Weights of a small GPT-style language model, trained from scratch on English Wikipedia.
Training: a variant of Adam for these matrices, 4444 steps.
Each number is 128 + 24 x the weight over its row's rms, rounded and kept within 0 to 255. Layers, rows and columns count from 0. The size above them is the row's rms in percent of the matrix's.

# layer 3 MLP gate, 512x192, rms 0.0801, rows 28-62, columns 64-127
size [ 98 104  95 100  96 102 100  97 104  90  90 109  99  92 101 105 109 100  93 103 101 107 100 109  90  96 104  96 107  99  96  96 106  98 106]
[[122 131  80 126 123 118 157 120 176 114 140 101 134 144  93 131  95 120 130 125 126 133 124  61 130 164 107  90 139 118 108  85 154  65  97  94 137 157 161 131 128 147 138 109 157 150 167 105 176 113 127 153 127 146 148 125 161 131 164 144 118 106 145  85]
 [ 95 128 139 122 110 113 145  97 114 151  93 155 131 119  90 141 133 111 120 152 107 138 106 114 148 182  99 139  97 128 112 157  97 146 132 137 126  83 119 106 122 106 122 112 103 154 126 103 134  92 171 130  96 165 162 113 134 145 117 135 118 182 116 126]
 [141 107 173  95 112 141 122  98 161 113 135  55 111 132 100 128 114 107  82 150 143 127 119 181 134  86 152 145 182 103 115 113 138 123 183 142 124 105 130 123 130 139 107 118 126 112 116  90 162 143  85 118 112 140 161 134 107  92 125 146  98 126 156 141]
 [132 109 110 134  92 132 127  98 116 147 126  76 121 127 131  95 148 146 174 105 169 139 103 140  75 162 116 125 126 125 103 137 142 137 103 150 170 131 120 136 152 120 127 132  86 146 173 107 122 134 176 101 142 102 109 123 173 104 136  58 134 146 136  97]
 [127 137 117 101 121  88 178 103 150 153 103 124 149 105 153 124 117  98 142 168 106 139  98 158 120 111 127 147 119  98 121 113 139 136 167 133 135 127 139 100 151 127 180 134 133 129 148 119 112 125 150  96  70 135 123 120 161 131 141 151 131 100 158 115]
 [128 109 116  72 121 116 143 132 103 132 132 159  84 151 173 132 155 142 163 156 134 113  96 110 134 109 136 130 153 136 139 110 140  92 128 135 131 135 122 150 135 140 138 110 106 105 102 149 159  91 100 179 202 124 134 144 129 113  93 144 159 116 164  63]
 [126 129 134 117 132 109 151 104 142 161 126 136 156 133 117  62 106 149 159 130 104 120  86 137 127 141 106 130 144 115 116 145 110 138 120 149 133 146  98 127 132 114 143 124 114 101 117  72 125 124 125 133 126 128 152 117 101  99  74 134 156 127 174 144]
 [180  82 116 116 120 117 117 160 128 131 175 165 122 109 113 165 129 117 118  93 153 115 128 117  88 126 125 144 154  98 122  94 170 136 125 171 140 101 135 125 147 120 146 130 135 149 127 111 104  99 161  77  96 148 101 161 136 105 122 112 164 153 109 149]
 [130 111 143 131 133 113 165 132 130 147 139  90 128 139 148 133 120 128 161 134 160 125 113 151 119 117  99 142 117 109 122  76 141 141 131 155 136 161 137 181 148 145 173 133 168 163 145 134 143 177 138 132 156 130 130 129 115 114  92 149 154  95 148  75]
 [ 90 131  96 107 103 143  85 142 128 127 127 112 159 131 126 127  95 120  84 130 154 135 127 150 152 153 145 105 129 124  81 115 116 136 111  99 171  95 102 150 132 105 116 130  96  93 105 170 128 142 139 121  92 121 131 156 178 122 137 147 138 125 173 123]
 [146 173 131 106  87 128 161 129 132 141 175  88 149 150 145 159  96 162 186 135 124 105 133 121 109 138 177 139 122 149 141 164 122 131 120 153 132 160 169 110 139 102 148 140  92  82 114 163 117 133  98 117 150 146 101 151 100 145  86 111  95 119 137 107]
 [126 103 102 122 130  96  79 104 150  86 147  98 121 126  96  97 137 144 131 124 157 145 108 149 135 109 118 142 118 159 105 140 101 117 158 186 121 144 128 121 117 121 151 137 126 158  73  91 163 182 118 101 122 158 114 141 102 139 129 162 131 116 196 127]
 [ 97 114 137 150  90 115 129 105 119 145 102 110 131 102 117 130 104 121 123 138 139  85 112 131 123 132 167 141 124  88 117  91  83 122 119 156 155 122  86 155 152 133 137  91 125 164 145 104 101 128 105 110 150 114 138 107 125  70  95 120 129 138 145 103]
 [138 125 162  95 114 116 127 131 106 165 128  84 135 163 136 141 150 136 188 121 150 162 129 115  78 101 118 138 132 109 153 125 131 117 124  95 113 107 119 151  93 123 101 121 147  70 130 145 156 125  98 123 172 130 162  95 146 129 121 144 124  78 137 132]
 [125 160 136 119 136 156 117 169 124 128  81 156 141 142 144 130 147 137 107 171 119 113 117 161 154 130 118 154 143 125  94 117 133  99 164  89 153 148 138 127 133 199 106  95 151 114 142 138 138 130 101 125 129 121 140 124 109 137  69 117 115 131 115 151]
 [140  82 120 164 115 136 114 148 141 118 161 141 162  93  78 105 149  94 161 142 112 118 130 148 121 127  89 111 155 102 127 155 119 117 113 115  94  95 154  93 179 158 111 114 143 180  87 132 108 161 174  57 171 126 153 130 153  76  99 132  56 126 121 131]
 [118 158 150 135 150 128 135  93 135 148 140 104  82 104 121 103 128 133 147 149 147 148 150 133 122 186 134 112 137  78 152 144 103 145 136 138 125 144 133  80 130 154 101  96 131 135 136 123 161 163 131 109 100 121 128 163 129 136 153  82 110 138 128 109]
 [110 169 143 141 169 135 142 143 142 106  91 143 114 115 155 131 121 130 128 112 128 165  98 104 142 119  82 173 147 122 131 138 137 152 147 142 108 159 154 105 133 107 110 121 117 108 120  93 158 126 160 100 113 109 138 114 139 138 116 104 127 162 128 121]
 [ 95 150 126 103 127 114 134 127 128 109 136  95 134 108 132 103 142 164 106 128 152  52 111 177  93  96 121 129 143 127 124 119 148 126 147 144  97 161 174  88  96 117 118 124 148 129 136 133  76 125 117 179 135 147 113 148 104 126  74 127 135 171 110 114]
 [145 127 113 136 123 136 124 172 127 112 106 129 165 139 111  89 128 155 120 143 147  74 125 104 145 149  93 112  98 114 128 113 122 137 133 181 149 128 129 139 136  75 135  76 114 150 139 150 119  92 135 102  95 102 135 121 161 134  90  98  97  99 118 124]
 [139 121  80 146 107 138 143 124  88 148  97  95  85  86 126  86 130  94 136 128 135 150 113 141 104 124 108 119 132 139 111 126 101 138 131 104 128 146  95 107 107 119 122 120 165 119 122 136 118 113 131 135 120 168 128 120 131 162 121 168  89 150 109 173]
 [124 115  93  97 116 122 100 110 123 104 153 107 143  70 157 168 106 135 137 130 137 143 124 124 140 121 115 139 172 105  99 164 109 155 114 121 138 136 136 105 143  95 165 154 121 127  79 111 124 170 145 135 111 136 162 157 156 148 123 156 140 118 211 128]
 [115 129 109 150  99 100 143 108 150 131 138 198  88 114 100 109 125 107 151 147 129  89 102  98 155  98 129 166 106 100 163 158  98  97 167 155 130 131 130 127 145 142 132  80 108 170 128 136 123  88 115 103 144 120 140 146 120 157 116 115 103 131 113 121]
 [143  92  99  89 120 153 137 124 130  78 108 110 138 119 119 119 115 118 153 146 150  91  90 152  81 149 131 128 186 128 127 111 135 191 144 130 132 139 114 138 139 142 116 101  88 151 165 130 178 134 113  84 142 155 139 120 135  89 102 128 106 150 111 129]
 [ 95 118 126  89 126  86 157 137 121 140 154 148 102 121  87 150 105 162 172 128 148 131 140 155 169 145 136 143 107 107 142 123  92  98 148 126  86 145 136 122 100 153 117 119 130 189 125  82 105  98  97 143 144 101 181 129 130 103 115 106 123 112 143 158]
 [107  88 138 163 149 140 151  74  77 148 157 131 126  85 162 103 125 154 160 116 140 105 113 137 144 151 139 161 131 128 136 128 120  82 159 157 130 141 124 133 110  99 108  94  92 161 124  84 146 147 141 153 145 107 135 143 151 132 111 134 112 139 130 129]
 [143  84  90 125  87 110 142 117  98  65 137 123 130 127 112 101  96 125 185 151 154 121 140  99 125 107 146 124 131 134 123 138  93  97  90 145 132 169 124 116  93 123 151 137 137 179  93  88 128 146 116 108 107 152 181 171 128 110 138 130 123 121 148 147]
 [121 155 157 150 161 124  75 108 127 187 119 151 190 112 124 125 147 123 104 150 135 119 123 131 171 156 117 105 129 144 159 109 132 123 128 123 151 167 132 123 130 139 122 133 156 121 108 149  78  95 131 144 107  73 101 138 140 111 105 131 121 127 114 141]
 [141  90  94 100 126 115 128 168 114 125 178 145 133 162 167 117 174 113 104 104 142 136  80 149 133 123 158  91 120  99 130  93  86 100 106 113  92 148 172 128  90 110 133 105 146 177 118 153 130 123 123 140 120  91 120 128 138 132 149 138 132 152 128  90]
 [143 111 117 113 148 128 102 140 151 105 113 133 101 153 157 140 148 139 149 126 128 157 109  87 107 124 105  79 164 116  82 133 138 151 142 164 145  88 132 159 134 167 130 133 181 135 129  72 104  99 141 122  79 149 179 173  89 109 115 124 111 111 128  84]
 [109 114 154 145 175 123  91 112 138 122 132 151 112 135 117 146 114 132 149 133 173  89  92 118 161 109 108 137 130 145 126 119  66  75 164 117 130 138 125 141 141  93 102 143 109 133 125 158 129  95 138 100 139 109 116 131  91 116 119  95 122 109 112 191]
 [140 131  94 110 122 145 142 126 101 123 116 115 111 117 106 111 113 140 156 149 105 149 103 129 125 145 127 166 170 133 146  98 140  90 171  86  39 131 147 117 118 109 150 126 122 151 116 125 125 140 101 137 141 150  91 114 136 170 133 137 116 144 137 119]
 [109 139 125 134 130 155 149 133  90 157  98 128  72 147 147 127 131 119 111 119 142  81 129 122 178 106 107 185 125 115 153 121 143  80 111  78 146 155 100  99 122 120 120 126 111 115 101 115 159 139 100 153 105 172 119 107 157 141 161 150 144 185  94 108]
 [120 134 128 139 108 116  87 134 112 111 157 154 162 161 103  82 147 128 153 141 129 105 148  96 150 139 108 116 137 143 140 163 140 137 163 112 112 148 151 116  79  75 141 128 135 105  93 133 114 148 130 139 169 136 189 121 103 122  93 153 116 137 147 166]
 [157  97 104  77 142 110  88 108  88 123 162 102 130 122 114 122 141 146 166 143  96 108 119  90 113 103 104 113 128 123 138 148 115 148 106 116 156 176 147 146  87 142 153 129 162 128 110 102 150 111 142 127 111 134 163 108 140 112  89  92 101 120 157  99]]
# layer 3 MLP up, 512x192, rms 0.0768, rows 28-62, columns 64-127
size [ 94  98  95  98  99 103 101  96 101  94  89 104 100  95 101 102 105  96  97  99 101  98  99 104  96  98  98  97  99  98  98  94 101 100  96]
[[ 68  79 169 163 144 157 134 134 166 163 114 112  83 130 109  91 138  92 125 106 157 108 138 104 149 138 160 144 138 146 140  62 152 152 105 123 146 100 102 173 123 136 121 122 138  99 103 137 125  87  85 155 115 123 127 114 142 134 100 116 134 143  79 167]
 [157 133  77 152 112  92 133 133  91 137 128 161 147 137 156 116  93 117 143 174 116 132 134 100 136 103 163 137 125 106 143 100 180 142 144 113 138 111 139 107 143 143 123  99 161 102 106  90  83 122 170 133 120 151 125 157 127 104 103 155 124 170 119 119]
 [152 128 104  95 134 108 140 109 168 114 170 129 148 118 178 140 122 139 143  98 134 122 133 122 148  98 109 118  74 103 129 149 134 144 111 143 132 158 107  97 169  73 104 145  96 103 131 115 151 124 143 147 108 166 109  94 119  98  93  90 134  85 174  86]
 [131 123 145 117 136 115 126 129 160 126 149  78 117 160  98 135 134  96 147 157 130 138 143 127 144 119 141 146  95 150 131 121 131 127 118 162 119 152 131 105 112  96 161 144 148 131  99 136 123 171  97  92 103 112 144 128 126 100 159 140 121 117  96 139]
 [164 126 107  97 148 149 162 143 127 112 139 177 120 153 117 101 164 119 105 103 139 111 148 118 115 116 109  87 142 121 156 111 137 158  91 118 100 141 107 131 112 189 128  84 110 160  78 148 153 118 162 141  97 134 134 122 138  84 113 120 101 182 129 118]
 [100  87 145 104 144 134 112 139 115 135 113 160 125 116 126 139 149 125 140 100 146 105 156 126 154 127 138 134 127 143  88 130 132 135 151 114 177 127 169 125 197 111 124 146 161 135 108 123 107 113 165 130 163 127 145 169 139 180 162 140 117  98 106  85]
 [124 117 102 100 134 139 114  88 115  90 104 113  99 132 105  99 135  94  89 140 129 128 118 211 142 111 131 146 124 107 140 121 125 108 120 111 107 127 114  99 132  64 110 138 114 138 166 135 140 102 110 119 159 122 126 138 146 129 130 157 126  98 121 137]
 [146 133 136 144 115  93 138 115  77  73 118 110 155  96 125  98 108  98 128 171 122 126 120 145  96 103 143 116  87 108 150 149 182 128 154 115 129 144 144 167 123 125 184 116 102 135 103 137 118 110 110 148 114 132 148 131 112 108 119 133 128 112 145 123]
 [105 121 134 169 121 157 143  96 145 130 126 177 199 121  92 110 153 143 146  85 111 159 121 157 158 149 117 151 149 114 121 126 155  83 107 106  88 133 169 105 141 153 113 102 116 145 114 134  95 102  78 152 145 143 125  65 133 164 131 119 124  98 166 122]
 [117 141 154 118 162 144 102 115 106 129 168  90 142 139 137 151 148 123  74 168 172 135 127 116  67 103 107 154 142 149 152 132 112 118 132 106 138 135 144 152 139 121 133 115 151 145 140  72 120 128 114 124 143 129 109 112 127 168 129 116 158 132 128 146]
 [ 97 110 144 144 124 185 168  93 131 111 117  76 120 150 129 125 155 110 152 146 119 129  94  78 118  94  99 148 162 105 108 175 105 117 129 136 100 139 124 126 123  89 160 121 105 130 122 100 146 124 138 130 121  96 135 144 107 129 137 135 124 113 152 134]
 [ 94 147  91 138 112 111 170 112  91 111 111 146 116 100 103 126 195 173 163 134 124 102 151 150 140 155  72 148 144 105 126 153 146 117 129 137 101 153 135  99 103  80 160  72 131 136 123  97 167 133  80 124 127 120 141 113  97 130 132 135 147 104 129 160]
 [127 145 127 129 140 126 121  84 101 134 132 146  94 137 141 113 126 132 115 167 167 136 149 127  60 131 164  82  70 139 168  74 147 136 115 114 133 132  86 128 150 112  95 102 104 125 156 108 135 161 127 168 147 135 117 101 153 142 113  80 139 152 176 141]
 [137  88 117 124 133 144 129 133  79 157 115 141  99  86 136 130 129 106 114 176 136 133 111 112 109 149 112 134 136 128 103 156 123 141  91 121 161 100 108 131 148 125 115 131 144 129 140  96 128 166 141 143 130 194 148 115 158 183  90  95 123 109 145  98]
 [125 127 119 138 143 143 133 120 119 111 104  99 133 128 128 138  95 163 125 114  90 151 131 193 137 160  99 107 140 124  84 145 135  88 125 126 101 125 108 101 141 124  82 101 151 158 129 104 154 133 148 131 130 155 156 153 136 143 129  88 144 123  85 150]
 [ 99  98 137 124 130 116 121 102 130 131 141 187 101 125 122 156 138 135 156 159 120 144 113 127 122  86 148  83 141 147 123 141 155 104 160  89  98 129 111 146  91 165 113 151 141 115 138 106 144 116 135 113 134 149  62 133 186 155 144 164  91 121 122 138]
 [139 102  83 102  97  65 144 106 153 110 114 116 140 155 138 147 118 110 120 147 134 144 107 117 167 131 114 111 122 137 122 113 103 142 177 123 101 141 134 117  88 111 113  67  96  91 139 118 159 125 126  93 114 173 129 139 164 107 128 135 155 144 147 133]
 [149 131 108 135 111 147 104 142 117 165 171 141 107 184 130  63 129 137 156 126 154  75 139 147 129 136 164 101 124 111  97 133  91 119 121 103 110 132 103 133 123 174 121 143  93 151 151 145 136 152 112 146 140 144 121  98 154 127  95 134 137 164 114 133]
 [111 148  67 142 119 112 138  88 118  86 152 115 129 127  97 152  95 137 109 157 108 132 142 115 106  89 149 139 127 142  82  91 139 140  83  92 120 118 170 129  94  88 137 100 158 197 144 117 102 124  91 145 113 166 152 163 156 140 105 123 115 116 151 121]
 [138 133 132 134 123 135 123  77 119 105 165 139 145 152 143 127  76 134 150  86 114 164 116 147 164 114 137  85 104 111 114 149 163 155 159 122 104 137 114 142  84 170  99 135 136 104 187 146 137 116 166 100 118 109 138 136 167 124 139 104 140 129 129 104]
 [138 130 171 115 108 134 164 169 114 167 107  88 139 134 142 132 129 159  71 136 169 134 133 110 104 103 116 134 139 144 121 116 149 110  96 125 173  97 110 111 143 126 113 128 127 103 137 110 125  93 137 128  95 153 105 153 143  96 112 138 133 111 125 134]
 [119  99 139 112 149  92 123 141 117 149 143 101 107 104 142 148 143 100 125  93 135 105 125 142 146 138 111 114 117 127 138 119 106 100 115 197 125 112 135 189 112 125 177 173 144 109 174 105 123 144  97 141 126 148 139 109 108 124  83 162 146  80 148 134]
 [100 102 176 153 118 137 115 178 129 169 111 124 123 127 117 158 135 158 127 104 115 108 139  90 122 161 145  81 125 119 112 102 106 133 177 118 106 130 118 123  72  87 110 147 143 163  93 123 116 143 111 146 128 108 131 119  92 107 134 110 122  79 115 105]
 [129 113 123 145 112 102 152 155 150 115 161 145 104 138 136 105 131 146 134 127 132 124 115 121 117 102 120 143  87 126 113 164 125 101 165 117 106 163 151 163 117  92 107 155 181 125  81 105 125 127 139 143 117 137 153 153 112 129 118 165 123 147 146 117]
 [149 121 121 115 138 131 109  87 132 115 120 158 115 162 107  86 145 157 140 118 135 136 149 102 135 144 107 137 145 123 132 129  90 161 119 134 155 155 161 159 106 181 152 127  86 106 101 121 128 113 127 132 133 124 101 129 129 130 139 133 133 116 154 128]
 [133 135 145 105 133 143 127 132 143 124 122 104 106 157 107 117  98 119 138 144 139 133 121 143  76 113 108 112 117 105 131 110 153 123 144 153 112 120 100 123 110 142 132 132 162 173 102 112 101 129 145  68  96 129 155 131 120 154 105  99 111 130  85 159]
 [140 148 157  88  86 121 152 150 108 130 156 107  94  84 170  91 103 112 112 135 114 138 135  91 113 132  97  90 130 101 169 119 176 134 113 131 130 117 127 148 101 136 128 169 119 130  75 131 181 149 167 122 120  91 136 126 156 149 131 146 157 151 109 167]
 [145 113 103 150 140 163 133 123 144 130 116 129 128 136 114 129  94 133 142 120  93 120 154 101 143 168 127 124  98 135 125 140 161 144 133 132  78 133 117 129 121 150 135 105 130 134 138 160 153 125 116 115 124 122 140 158 149 122  95 163  93 147 130 131]
 [153 146 144 122 165 113 105 170 138 150 112 150 118 132 137 142 144 109 185  83 105 114 145 106 123  91  99 114 137 139 161 131 167 153 140 158 118 109 153 121 120 130 140 114 135 117 107 144 115 119  71 126 119 137 126 111 149 152 147 127 168 152 174 136]
 [136 121 156 129 160 105 130 137 137 127 113 128 105 114 127 125 113 111 162 103 143 109 110 143 112 147 150 140 118 128 146  71 107  94 143 152 165 138 114 130 124 111  90 111 143  90 132 131 127 140 133  83 177 106 155 157 162 137 135 120 105 134  98 135]
 [ 79 133 159 173 121 118 166 135 175 191 139 129 146 144 134 111 123 148 152  96 112 151 109 118 106 116  65 146 136 137 134 102 145 140 127 123 112 113 154 140 119 147 124 142 128  97 130 135 180 148 144 109 136 118 147  92  97 122 148 145 111 161  78 121]
 [105 116 117 139 156 107 168 112 159 116  97 179 125 143 115 140  80 164 107 151 162 119 153 148 131  91 133 113 112 129 119 119  98  93 142 133 133 129 135 102 150  99 135 115 112 160 144 155 117 164 180 138 104  83 144 154 126 106 135  57  92 168 133 160]
 [115 133 136 153 138  89 138 123 108 119 128  85 131 165 154 105 131 153  82 162 178 128 134 101 107 160 167  82 108 164 146 113 110 132 100 139 125 106 161 122 149 120 156 123  79 138 104 124 133 141 154 119  85 141 105 105 121 134  88 128  87 159 105 138]
 [141 122 104 135 123 163 146 116  97  98  94 104 134  96 129 114 102 148 110 119 138 124 142 155 122 116 137 154  92 126 148  89 147 155  41 166 130  90 121 140 130 155 158 105 140 141 159 129 133 164 146 141 126 150 101  79 126 141 136 156 169 114 145 105]
 [165 127 125 135 152 178 113 153 122 167 197 233 132  97  99 162 144  94 146  97 141 160 111 100 125 161 146 135 161 127 149 108 163 123 167 129 126 122 137 137 105 157  99 152 108 142 136 143 126 133 146 152 148 145 128 156 117 106 126  92  93 135 103 131]]
# layer 3 MLP down (transposed), 512x192, rms 0.076, rows 28-62, columns 64-127
size [ 94 100  96 100 103 105 102  97  99  94  92 102  99  95 103 101 104  92  97  99 102  99  99 101  97  98  99  97 100  99  97  96 100  97  97]
[[119 129 137 131 117 129 152 146 144 120 113 136 121  97 108 105 191 153 144 112 142 162 115 138 132 137  83 126 162 143 112 118 130  77 126 102 147 113  92 105 117  91 125 155 119 141 110  82 107 109 120 108 112 104 121 145 101 127 154 125 135 142 138 148]
 [101 127  97 122 126 141 136 103  74 138 156 141 139 125 154 117 140  73 128 131 134 155 169 122 147  60 124 168 148 142 154 126 153 156 115 133 110 158 159 127 166 132 127 162  95  96 152 144 123 171 117 120 107 130  80 137 105 158 143 154 131 127 117 141]
 [162 105 155 137 164 157 122 136 121 131 136 148 121 107 144 144 152 149 163  97 118 122  96 119 165 124 120 119 166 131 146  87 180 126  91 119 118 106 146  87 113  97 153 131  93 146 114 144 158 150 146 109 136  90 168 149 142 130 134 128 148 120 109  72]
 [116 118 165 120 104 109 147 108 112 152 137 109 120 116  81 129 146 135 169  60 127 115 153 120 138  99  85 145 113 150 107 169 112 132 193 120 113 117 137  85 169 149  89 136 153 107 115 112 110 139 111 108 140 129 136 122  92 144 150 111 117 107 142 152]
 [121 111 107 133 135 141 149 103 108 136 120 152 114  71 119 115  95 125 111 106 141 148 135 165  99 125 123 155 149 175 152 110 169 129 142 133  83 165 125 138 110 181  98 118 151 173 134 117 153 134 133 159 106  90 188 119 154 141 137 130 143 145 162 128]
 [103 106 117 122 118 143 132 138 137 103 164  98 102 110  97 150 167 126 103 111 109 153 149  67 148 131 145  96 109 127 117  94 132 132 169 135 162 126 106 195 145 139 124  86 148 135 111 121 113 133 133 131 123  96 125 139 130  64 135 113 135 131 137 129]
 [ 89 106  86  87 143 124 123 136 125 119 160 128 154 125 150  97 104 125 142 141 139 133 110 108 160 106 131 116 139  89 149 133 110 139 149 136 148 107  97 129 152 101 176 119 129 177 177 165 130 126 126 117 111 126 135 144 160 115 117 131 134 140 155 139]
 [133 135 116 140 152 101 111 123 137  95 154 122 138  90 124 128 136 131 131  90 140 151 146 108 120 121  99  99 121 164 114 126 134 131 150 182 135 129 134 145  83 143 168 110 105 122 109 155 149 115 137 157 151 144 154 134 147 147 119 174 106 127 149 114]
 [126 131  77 148 153 138 142 133 116 149 142 115 131 116 163 144 147 133 144  95 165 107 112  95 102 119  61 198 115 109 123  97 144 115 130 100 145 158 118 131 125 124 153 188 134 104 120 107 152 141 153 144 187 154  83 148 116 126 150 117 135 156 139 125]
 [167 102 113 148 121 122 118 142 135 135 129 162 112 148 148 113 101 172 131 125 116 159  99 114 147 125 124 146 114 106 103 174 134  93 138 158 116 111 172 117  91 135 157 163 146  98 113 154 107 157 134  99 116 139 159 121 138 110 116 136 149 127 138 120]
 [148 104 118 136 127 119 135 128 125 142 162 159 132 123 134 129  70 113 128 126 150 145 151 113  96 126  95  99 130 126 137 115 118 107  97 132 126 152  80  97 130 117 137 131  94 133 130 122 113 125 115 152 117 145 117 173 113  95 109 135 147 153 112 138]
 [145 169  85 146 161 110 102 117 137 115 126  94  96 151 143 123 151 151 135 118 155 110 108  97 157 148 106 154  85  90  90 127 100 108 155 128 147 165 115 123 161 123 172 115 124 121 143 149 162 161 129 137 160 119 147 124 148 118 115 151 150 129 143  92]
 [ 84 126 153  94 144  76 121 119 100  85 105 135  76 121 134  80 182 151 185 113 181 133 149 130 147 112 183  93 142 105  92 128 171 134 170 158 122 135 101 143 103 121  99 132 117 119 130 130 144 105 152  93  94 146  72 105 131  95 123 130 153 134 122 137]
 [108 103 188  98 120 116 163 165 119 189 150 146 135 105 156 154 121  74 128 166 130 125 157 125 120 118 130 119 110 104 169  93 120 131 152  96 150 118 123 111 140 127 125  99  88 106 109 192 120 137 151 120 158 138  93  83 135 111 156 100 116  83  86 166]
 [121 112 124 153  91 137 166 127 168 111 110 163 104 139 126 115 155  78  79 133 126 149 116 143 146  95 101 128 112 125 152  81 149 108 109 122 130 161 111 113 105 159 140 137 124 124  56 120 175 119 109 146 151 184 117 124 147 143 132 173 147  92 127 146]
 [170  79  90 139 150 104 147 122 126 107 158 115 142  95 142 104 145 129 129 143 122 143 108 146 104 129 124 121 168 128 143 127 136 174 125 141 120 104 144 131 156 158 125 132 132 163 115 128 113  94 127  90 142 140 118  98 116 131 147 117 150 122  89 131]
 [132 107 153 147  99 148 103 123 136 134 171 143 116  99 129  98 137 151 160 116 165 130 100 142 173  92 144  85 141 115 125 150 120 127 104 115 140 100  86 123  87 128 122 133 112 149 130 110 154 124 168 138 130 139 138 140 144 140 151  99 105 134 139 133]
 [120 147 110 142 134 140 108 139 131 132 156 147 121 149 161 141 127 151 134 153 158 131 134 129  99 119 126 122 120 147 131 139 167  97 133 103 107 150  95 101 120 120 118  96 133 177 115 155 135 123 126  74 148 100 107 104 155 142 151 112  83 171 112 125]
 [ 87  99 171 147 179 114 167 126 132 135 121 149 148 143 139 157 154 170 133 139 126 146 132  97 109 103 160 114  79 102 138 154 104 104 118 143 151  97 112 106 162 138 105 137 151 110 128 127 127 127 130 106 162 143  67 121  96 128 139 107 127 112 120 158]
 [135 128 118 103 119 169 130 140 126 141 149 113 149 105  77 158 151 150 102 153 107 109 146 141 155 120 133 160 178 145 104 155 105 104 128 106 179 110 116 121 118 111  91 140 117 154 145 104 144  92  89 110 126 125 141 101 119  90 140 153  92 125 150 104]
 [192  99 154 106 164 107 105 178 173 151  95 175 114 147  89 131 115 149 174 105 130 157  92  93 129 120 148 149  93 125 149 150 125 149 128 145 144 133 153 130 150 116 134 122  97 129 145 120 117 140 143  95 108 125 117 150  99 136 120  96 117 100 145 134]
 [120 160 121 149 123 105 106 147 168 157 129 103  82 128  92 128 119 151 130 166 151  70 108  82 123 145  95 158 112 130 127 138 158 145 148 124 125  93 149 154 149 118 115 109 110 121 167 156 109 112 109 146 153 126 126 105 136 105  96  88 174 167 125 106]
 [126 120 147  90 169 114 127 106 120  97 148 158 123 140 109 131 118 150 141 164 142 177 163 150 146 140 153 125 142 174 161 132  95  89 132 138 150 125 123 166 111 104 103 107 161 144  92 127 114 126 116 119 153 143 106 131 130 132  95 135 117 135 108 144]
 [127 167 100 139 122 150 163 141 186  79 121 173 111 132 187 145 162 129 148 160 126 160 130 138 144 118 139 132 126 115  91 116 101 135 104 111 138 101 133 125 116 121 139 108 123 118  82 124 119 117 117 136  69 153 102 141 104 171 115 133 122 147  88 128]
 [114 111  63 141 173 146 158 122 135 144  89 131 120  99 124 132 128 110 136 145 112 108 136 141 182 138 124 120 171 107 123 144 140  79 139 139 113 108 138 117 128 126 130 125 155 121 114 151 142 144 169  99  95 156 121  95 143 115 130 120 104 149 167 129]
 [138 133 114 125 128 118 108  64 139  86 142  76 128 140 143 122 170 152 122 134 114 101 149 134 134 118  80  95 112  70 108 183 133 120 116 139 106 134 120 153 136 101 109 144 113 146 128  96 156 153 167 119 145 126 140 139 149  91 137 138 152 103 157 125]
 [117 166  87  96 131 121 111 123  86 153 138 105 123 148 125 113  95 106 116 141  97 155  98 152 168 169 163 101 112 118 138 130 179 113 119 112 106 130 138 124 129 116 111  91 148 159  88 135  96 124 137 159  94 152 117 118 121 115 129 132 152 125  92 104]
 [127 175 123  72 143 127 150 161 127 130 148 140 125  88 120 164 147 153 160 122 106 113 102 109 117  76 123 126 121  96 129 105 101  99 150 137 141 112 115 164 188  94 161 155 126  99 164 113 126 106 149 112 133 114  99 138 134 145  82 131 130 158 137 151]
 [104 143 116 105 146  88 106 100 142 153 135 118 106 105 117 114 109 115  94  95 118 114 157 102 117 121 116 180 142 159 125 151 149 157 160 169 112 114 134  83 122 184  97 138 165 155 153  83 101 125 141  99  80 117 131 149  81 129 127  79 138 112 115 146]
 [ 98 105  96 121 134 149 101 195 123 143 113 166 161  87  94 117 127 171 107 159 122 119 158 152 118 114 112 150 145 118 120 106 119 135 117 130  86  88 129 121  80 140  87 133 146 146 118 135 137  99 138 138 121 131  89 158  78 143 141 138 131 147 142 148]
 [133  91 123 118 156  98 137  79 145 135 138 138 104 146 115 158 142 121 108 135 127 119 126 103 117 121 134  94  80  97 150 177 136 176 127 147 116 123  97 120 106 149 135  81 140 142 168 128 129 148 149 126 114 152 150 125 146 132  69 129 115 105 138 132]
 [156 116 144 151 140 135 116 148 195 144 159 110 151 176 148 111 166 154 151 114  76 133 105 105 112 146 127  93 158 114 122 156  77 139 111 158 138 129 101 109 151 157 101 147 147 117 118 100 135  76 125  78 121 123 161 127 125 164 151 137 123 135 117 142]
 [121  93 100 172 142 143 132 155 114 141  83 138 127 124 147 144 106 144 117 117 124 129 141 120 132 149 154 168 148 127 127 132 154 125 144 123 136  90 125 121 117 156 129 118 167 108 188 114 135 166 134 107 172 115  95 158  93 144 119  80  91 114 107 151]
 [160 122 125 149  75 142 128 120 139 159 158 135 110 114 170 163 130 123 135 189 100 103 149 132 112 133 131  99 155  80 118 110 108 105 127  98  90 109 173 126 131 143  99 120 137  99 121 126 104 110  95 162 113 109 124 161 169 130 140  75 113 129 123 167]
 [140 126 128  97 154 105 113 145 105  97 150 123 116  82 118  93 181 106 133 142 133 153 153  79 105 123 102 160 135  93 153 166 109 175 105 109 144 175 118  95  84 128 146 116 112 133  89  92 118 119 127 109  92 153 140 121 169  95 133 116  78 128 155  90]]